From a checkpoint of a small transformer trained on Wikipedia: vocabulary 8192.
Each number is 50 + 12 x the weight over its row's rms, rounded and kept within 0 to 99. Layers, rows and columns count from 0. The size before them is the row's rms in percent of the matrix's.

# v: layer 6 attention value, 256x512, rms 0.0474, rows 129-159, columns 64-95
# o: layer 6 attention output (transposed), 512x512, rms 0.0267, rows 257-287,321-351, columns 64-95
v129 102:48 62 53 65 69 39 48 56 50 42 54 59 39 35 66 49 65 66 54 40 35 61 48 37 59 61 36 29 53 48 30 46
o257 097:48 41 33 42 66 71 23 50 43 45 43 67 41 47 64 65 54 52 68 58 51 63 47 53 47 46 36 38 34 59 45 58
o321 100:63 38 51 40 45 49 58 44 62 63 49 51 50 43 58 52 33 58 76 74 38 56 46 78 54 46 36 47 54 64 58 34
v130 105:41 48 48 56 66 30 66 56 34 33 59 54 45 39 21 61 45 53 57 60 59 49 35 41 40 39 31 60 54 62 27 50
o258 089:48 48 47 66 41 37 41 46 48 56 43 43 53 46 31 31 64 33 39 70 28 35 74 52 31 45 45 47 45 57 27 41
o322 102:50 46 55 62 40 28 64 43 56 67 37 62 51 46 31 40 51 67 48 86 29 37 67 67 15 48 57 47 24 50 29 44
v131 109:63 49 37 43 69 42 54 41 58 33 37 40 41 49 64 35 45 55 53 50 44 55 75 50 52 56 56 54 37 43 20 49
o259 083:54 41 35 44 57 70 34 40 69 59 56 52 50 46 84 46 51 45 60 43 36 67 56 57 52 60 47 34 32 61 40 40
o323 104:56 56 51 71 71 74 43 53 83 28 52 66 55 44 78 34 41 38 51 59 50 51 49 33 66 25 47 56 50 59 58 45
v132 107:43 62 74 52 52 73 48 46 63 71 41 49 53 64 37 65 62 51 26 39 44 59 66 57 28 27 31 56 46 39 59 47
o260 085:46 38 59 44 58 76 58 43 56 62 63 73 52 63 38 17 73 47 32 59 65 46 66 64 40 43 50 26 53 56 42 60
o324 101:67 33 42 44 58 51 46 61 65 39 48 65 29 52 46 24 55 75 49 66 45 33 57 61 28 49 43 40 29 59 48 59
v133 106:49 35 54 38 58 35 55 53 45 35 23 40 52 44 51 64 60 73 55 43 46 47 59 63 49 53 65 52 51 49 35 58
o261 082:47 57 64 53 45 38 39 52 27 44 49 37 43 42 45 54 33 52 54 43 32 43 47 63 36 60 76 52 39 51 57 47
o325 087:50 41 54 29 64 51 43 44 34 46 38 41 50 53 38 45 49 47 53 41 33 44 61 40 21 63 45 53 60 66 55 49
v134 102:59 44 47 48 64 57 62 59 52 62 42 36 50 62 45 57 55 54 58 54 62 46 57 43 48 57 70 50 38 40 57 60
o262 092:33 40 51 81 67 69 60 42 49 60 46 48 29 46 47 54 59 61 41 46 54 70 42 36 49 53 56 58 52 59 61 35
o326 105:45 32 35 61 56 61 55 51 34 30 53 43 60 50 45 59 59 46 31 24 57 52 46 35 41 48 53 53 57 72 56 45
v135 102:38 33 48 41 42 35 43 48 40 59 68 28 57 52 28 65 35 46 54 54 59 47 48 39 41 38 30 32 45 28 49 44
o263 085:42 54 79 47 39 61 55 59 38 56 62 43 40 63 31 27 39 49 35 55 55 48 46 70 46 69 53 30 44 52 47 45
o327 096:54 54 52 52 37 52 40 68 25 44 50 48 41 55 35 43 56 46 44 49 32 43 70 54 22 70 63 42 62 56 36 44
v136 100:51 26 69 53 56 53 39 45 53 44 56 48 37 59 62 43 47 37 40 35 49 65 50 47 51 56 72 45 71 44 60 52
o264 092:50 72 58 51 77 35 51 54 41 56 41 34 35 57 61 63 59 78 32 42 30 38 24 47 45 56 53 48 59 16 38 55
o328 105:42 64 46 42 64 35 29 58 28 51 54 36 48 62 48 62 68 69 57 44 48 44 48 41 49 44 43 37 62 34 31 63
v137 107:57 43 68 68 42 50 50 58 35 58 46 51 41 35 32 63 44 50 47 66 76 71 59 54 42 67 28 54 49 50 47 34
o265 091:66 53 79 73 61 81 68 46 67 43 69 40 46 63 52 29 60 59 11 57 49 63 50 54 50 81 39 37 31 54 44 20
o329 100:76 47 58 69 53 46 57 55 40 37 58 60 47 50 51 26 51 70 35 72 45 48 76 58 32 63 51 42 50 66 30 28
v138 107:42 43 50 33 47 40 47 51 71 41 23 69 59 63 43 36 46 63 57 45 69 38 54 37 47 37 40 50 43 62 40 75
o266 086:31 68 64 54 47 70 39 72 56 32 57 52 49 41 30 23 54 46 42 52 67 39 49 48 46 45 59 17 53 41 52 54
o330 103:45 50 58 24 46 58 39 64 27 46 45 53 41 61 39 41 54 38 34 55 56 40 44 53 39 56 60 43 62 55 54 34
v139 108:37 51 50 63 60 58 47 49 50 55 58 47 40 45 76 63 71 58 39 69 56 53 39 27 60 63 54 67 58 49 63 53
o267 093:55 58 60 63 58 50 52 55 50 59 57 49 51 60 33 65 47 51 23 55 54 38 49 63 47 48 49 55 49 50 55 46
o331 098:54 62 58 55 43 48 45 54 36 39 61 48 66 52 33 59 44 51 31 27 57 36 56 47 58 93 76 53 65 62 37 46
v140 104:39 68 66 65 36 44 67 68 62 40 56 44 32 41 58 37 33 68 68 22 37 52 33 63 62 47 40 57 47 28 62 58
o268 087:49 59 73 59 40 60 54 55 19 51 55 55 46 48 71 53 53 63 64 40 35 57 53 69 56 60 56 39 28 67 46 48
o332 104:52 37 56 56 45 51 51 60 34 70 38 48 56 53 67 44 36 77 72 34 48 61 60 38 48 66 48 58 39 59 30 57
v141 111:49 61 66 62 44 51 49 41 41 29 49 59 48 55 39 72 40 58 66 34 43 40 40 69 31 55 59 56 70 50 51 58
o269 090:51 59 77 63 45 61 49 50 58 47 69 33 37 79 54 22 47 42 29 60 31 42 56 37 50 50 46 45 44 66 52 67
o333 113:81 52 67 60 49 52 35 48 55 49 60 56 49 58 48 23 36 43 53 68 37 52 70 54 31 65 36 65 45 53 47 60
v142 102:59 28 65 29 62 46 38 44 40 66 29 68 53 40 38 58 32 62 40 63 56 41 43 52 35 64 46 60 65 37 65 62
o270 081:40 23 49 65 70 49 69 49 35 54 43 46 65 50 43 29 63 46 43 59 53 30 75 69 34 55 42 48 37 69 50 52
o334 102:58 31 37 70 55 51 50 50 63 42 37 56 30 43 43 37 44 59 60 64 49 52 64 58 16 40 56 50 27 45 48 75
v143 103:62 62 43 62 76 52 54 56 40 71 59 59 46 61 36 42 71 71 64 54 53 49 68 67 68 67 39 23 63 71 39 69
o271 085:62 59 54 34 58 41 51 39 59 33 60 51 37 34 74 50 40 59 56 41 65 58 39 48 67 58 54 22 53 50 40 72
o335 093:68 56 30 33 59 68 53 40 54 54 62 34 53 68 69 34 46 43 47 38 47 59 44 39 66 45 32 42 62 66 54 52
v144 103:43 51 60 62 50 37 44 35 64 33 64 62 35 62 69 58 54 49 68 43 58 48 55 41 26 51 53 33 69 39 30 46
o272 088:57 41 50 67 78 58 34 36 64 38 51 45 63 53 47 51 72 33 44 67 31 43 55 63 46 38 56 69 59 36 42 50
o336 105:60 40 59 45 51 70 46 38 53 23 57 48 59 53 67 53 69 53 34 60 45 45 51 36 51 53 70 69 48 51 31 73
v145 104:50 48 55 53 54 62 40 56 68 53 51 40 61 61 61 48 36 46 77 48 36 64 42 45 41 47 66 48 37 69 50 75
o273 098:49 39 62 37 45 56 54 63 59 27 54 58 62 48 47 47 76 54 57 49 69 40 54 51 43 53 77 39 54 47 34 54
o337 107:66 33 35 36 63 40 62 64 50 35 50 55 65 55 44 47 43 50 41 59 72 31 62 52 41 30 51 44 61 40 44 58
v146 102:60 31 39 47 58 42 52 35 42 55 61 51 59 43 59 41 34 63 51 25 34 47 49 60 38 44 59 66 70 44 38 49
o274 092:64 44 68 66 49 46 35 48 26 30 50 57 48 72 42 50 33 45 65 31 53 55 40 57 57 53 87 52 37 21 68 56
o338 100:45 42 69 48 63 39 34 55 21 37 49 50 56 54 33 54 53 57 55 26 58 52 65 34 60 63 55 68 33 22 23 72
v147 104:47 56 34 45 54 58 52 51 61 63 63 43 58 47 24 55 50 67 45 41 42 54 26 62 38 32 51 42 49 42 53 54
o275 084:48 45 53 53 59 49 43 37 77 80 75 48 41 39 42 62 70 45 33 48 46 29 53 59 54 54 40 32 42 44 28 48
o339 108:62 60 48 61 45 37 55 45 69 70 47 60 28 49 46 44 70 53 55 50 15 50 53 62 22 38 78 43 43 62 49 47
v148 105:32 63 55 51 43 63 59 58 35 52 71 39 44 31 42 39 60 79 61 63 69 60 37 42 39 67 52 41 44 44 59 35
o276 094:48 62 18 45 31 19 58 64 40 67 64 44 44 19 50 54 14 32 50 53 41 52 44 60 41 51 47 44 60 65 60 51
o340 100:61 62 63 42 53 40 64 58 83 61 54 30 31 57 27 33 41 45 24 49 59 63 49 56 63 43 63 57 56 45 63 45
v149 102:37 48 48 56 61 52 67 53 43 68 56 52 67 47 38 48 40 45 63 42 51 69 55 45 39 42 61 32 66 60 50 47
o277 093:61 37 38 37 54 67 62 34 50 49 48 68 27 61 52 57 57 53 37 62 71 44 41 42 32 48 47 40 46 37 49 68
o341 107:64 61 60 52 52 71 65 42 45 74 49 43 45 73 54 40 72 52 52 40 62 47 50 49 56 44 39 70 32 70 45 58
v150 099:59 56 39 25 41 36 67 45 49 52 38 58 48 50 36 54 38 56 58 63 60 49 38 67 34 59 36 49 55 68 61 64
o278 079:56 53 83 62 52 58 39 52 43 58 58 41 42 44 40 38 49 51 52 46 56 37 37 52 51 51 43 50 37 45 61 28
o342 099:64 52 60 72 46 60 36 54 17 32 58 47 44 44 62 43 50 51 81 52 34 45 57 65 52 61 43 57 56 47 61 51
v151 105:42 56 52 52 63 37 49 65 60 41 37 28 47 65 47 49 66 34 62 30 48 69 75 46 44 69 54 61 51 29 49 44
o279 083:44 57 55 63 58 75 48 49 63 60 63 22 53 40 39 42 51 60 52 65 44 53 54 43 53 64 46 58 48 52 59 28
o343 100:54 53 43 43 37 49 47 53 33 53 59 44 52 53 49 56 58 37 45 48 36 49 58 46 45 70 62 54 73 42 56 47
v152 113:59 68 65 39 57 69 63 52 50 63 49 35 64 65 38 37 62 43 48 55 56 60 57 71 37 56 36 31 57 73 45 57
o280 095:52 37 44 50 81 59 53 46 55 27 37 52 64 38 52 71 34 58 53 53 41 53 42 44 55 46 43 53 58 45 37 67
o344 107:62 45 21 67 69 68 53 56 64 41 37 48 71 37 59 63 50 52 33 57 58 53 38 40 52 35 45 52 63 50 37 58
v153 094:45 48 64 40 47 54 65 58 34 37 43 70 53 52 57 37 65 48 33 59 49 31 39 42 33 41 50 57 37 38 34 56
o281 082:55 39 56 39 31 43 64 59 56 42 37 53 60 61 50 29 38 63 57 46 75 60 58 62 59 55 38 17 36 55 74 45
o345 103:58 42 61 43 39 57 66 58 60 34 40 61 52 36 49 20 31 80 70 53 43 68 57 37 64 53 47 54 41 57 47 51
v154 103:46 56 36 58 68 48 36 50 38 73 43 56 72 36 49 34 52 36 49 44 74 65 41 51 57 55 68 31 30 41 51 59
o282 091:42 54 42 56 29 60 50 41 42 70 65 43 79 50 38 49 77 57 64 51 59 53 36 54 46 43 48 30 56 70 44 34
o346 107:61 56 54 63 50 66 54 45 70 73 45 63 44 58 55 49 56 43 60 49 52 52 33 66 69 37 76 37 63 52 67 51
v155 103:66 43 34 40 63 44 55 57 59 63 38 36 49 47 42 71 45 68 65 42 29 68 35 70 46 42 58 67 48 52 40 40
o283 087:46 60 46 47 44 49 34 34 39 55 47 55 20 70 64 40 50 52 40 36 30 45 31 39 45 57 47 61 27 47 53 42
o347 102:56 55 53 44 53 29 44 55 30 72 56 65 35 57 61 57 58 80 74 67 20 45 63 44 29 50 41 55 42 63 52 56
v156 103:58 64 39 33 39 60 56 62 61 29 51 31 60 37 43 48 36 45 48 45 59 55 43 42 69 59 53 39 30 43 66 70
o284 085:58 50 54 45 39 67 42 55 57 58 57 47 39 55 54 60 36 56 51 61 48 18 59 56 39 63 40 62 55 60 35 40
o348 098:52 60 66 51 23 37 41 51 29 51 55 29 46 58 43 45 28 58 72 53 46 33 57 48 36 41 57 54 43 57 67 31
v157 105:61 77 58 24 63 40 35 33 58 62 36 58 54 52 48 62 48 69 49 33 64 39 53 52 72 52 55 67 59 69 62 62
o285 090:67 66 39 46 64 52 50 44 40 31 29 67 51 37 85 66 32 50 74 45 52 50 47 54 59 38 44 50 58 37 43 72
o349 094:51 55 47 54 55 56 65 45 58 63 39 36 55 44 75 62 46 49 60 49 48 69 29 44 72 27 29 36 53 39 50 71
v158 105:46 52 37 31 51 66 36 60 62 28 73 38 51 64 77 47 60 42 60 73 66 50 68 54 41 57 37 30 61 46 46 36
o286 084:61 55 52 42 66 76 45 24 40 54 54 62 41 70 53 23 54 64 42 49 65 52 55 45 46 52 49 55 56 40 72 37
o350 104:46 65 53 32 37 54 52 51 28 59 65 46 44 50 56 40 55 62 47 57 39 40 45 68 34 50 58 41 49 50 52 44
v159 102:37 37 68 65 58 67 59 66 59 47 49 54 51 35 44 42 35 65 55 34 37 34 39 27 44 63 71 35 55 60 32 53
o287 094:57 63 57 50 40 46 53 36 23 58 46 54 57 59 53 45 58 66 53 48 59 43 29 40 38 41 70 49 46 51 54 43
o351 103:56 65 53 43 42 39 54 39 30 69 56 69 57 44 54 48 56 56 57 38 38 23 28 60 22 33 79 32 67 68 38 51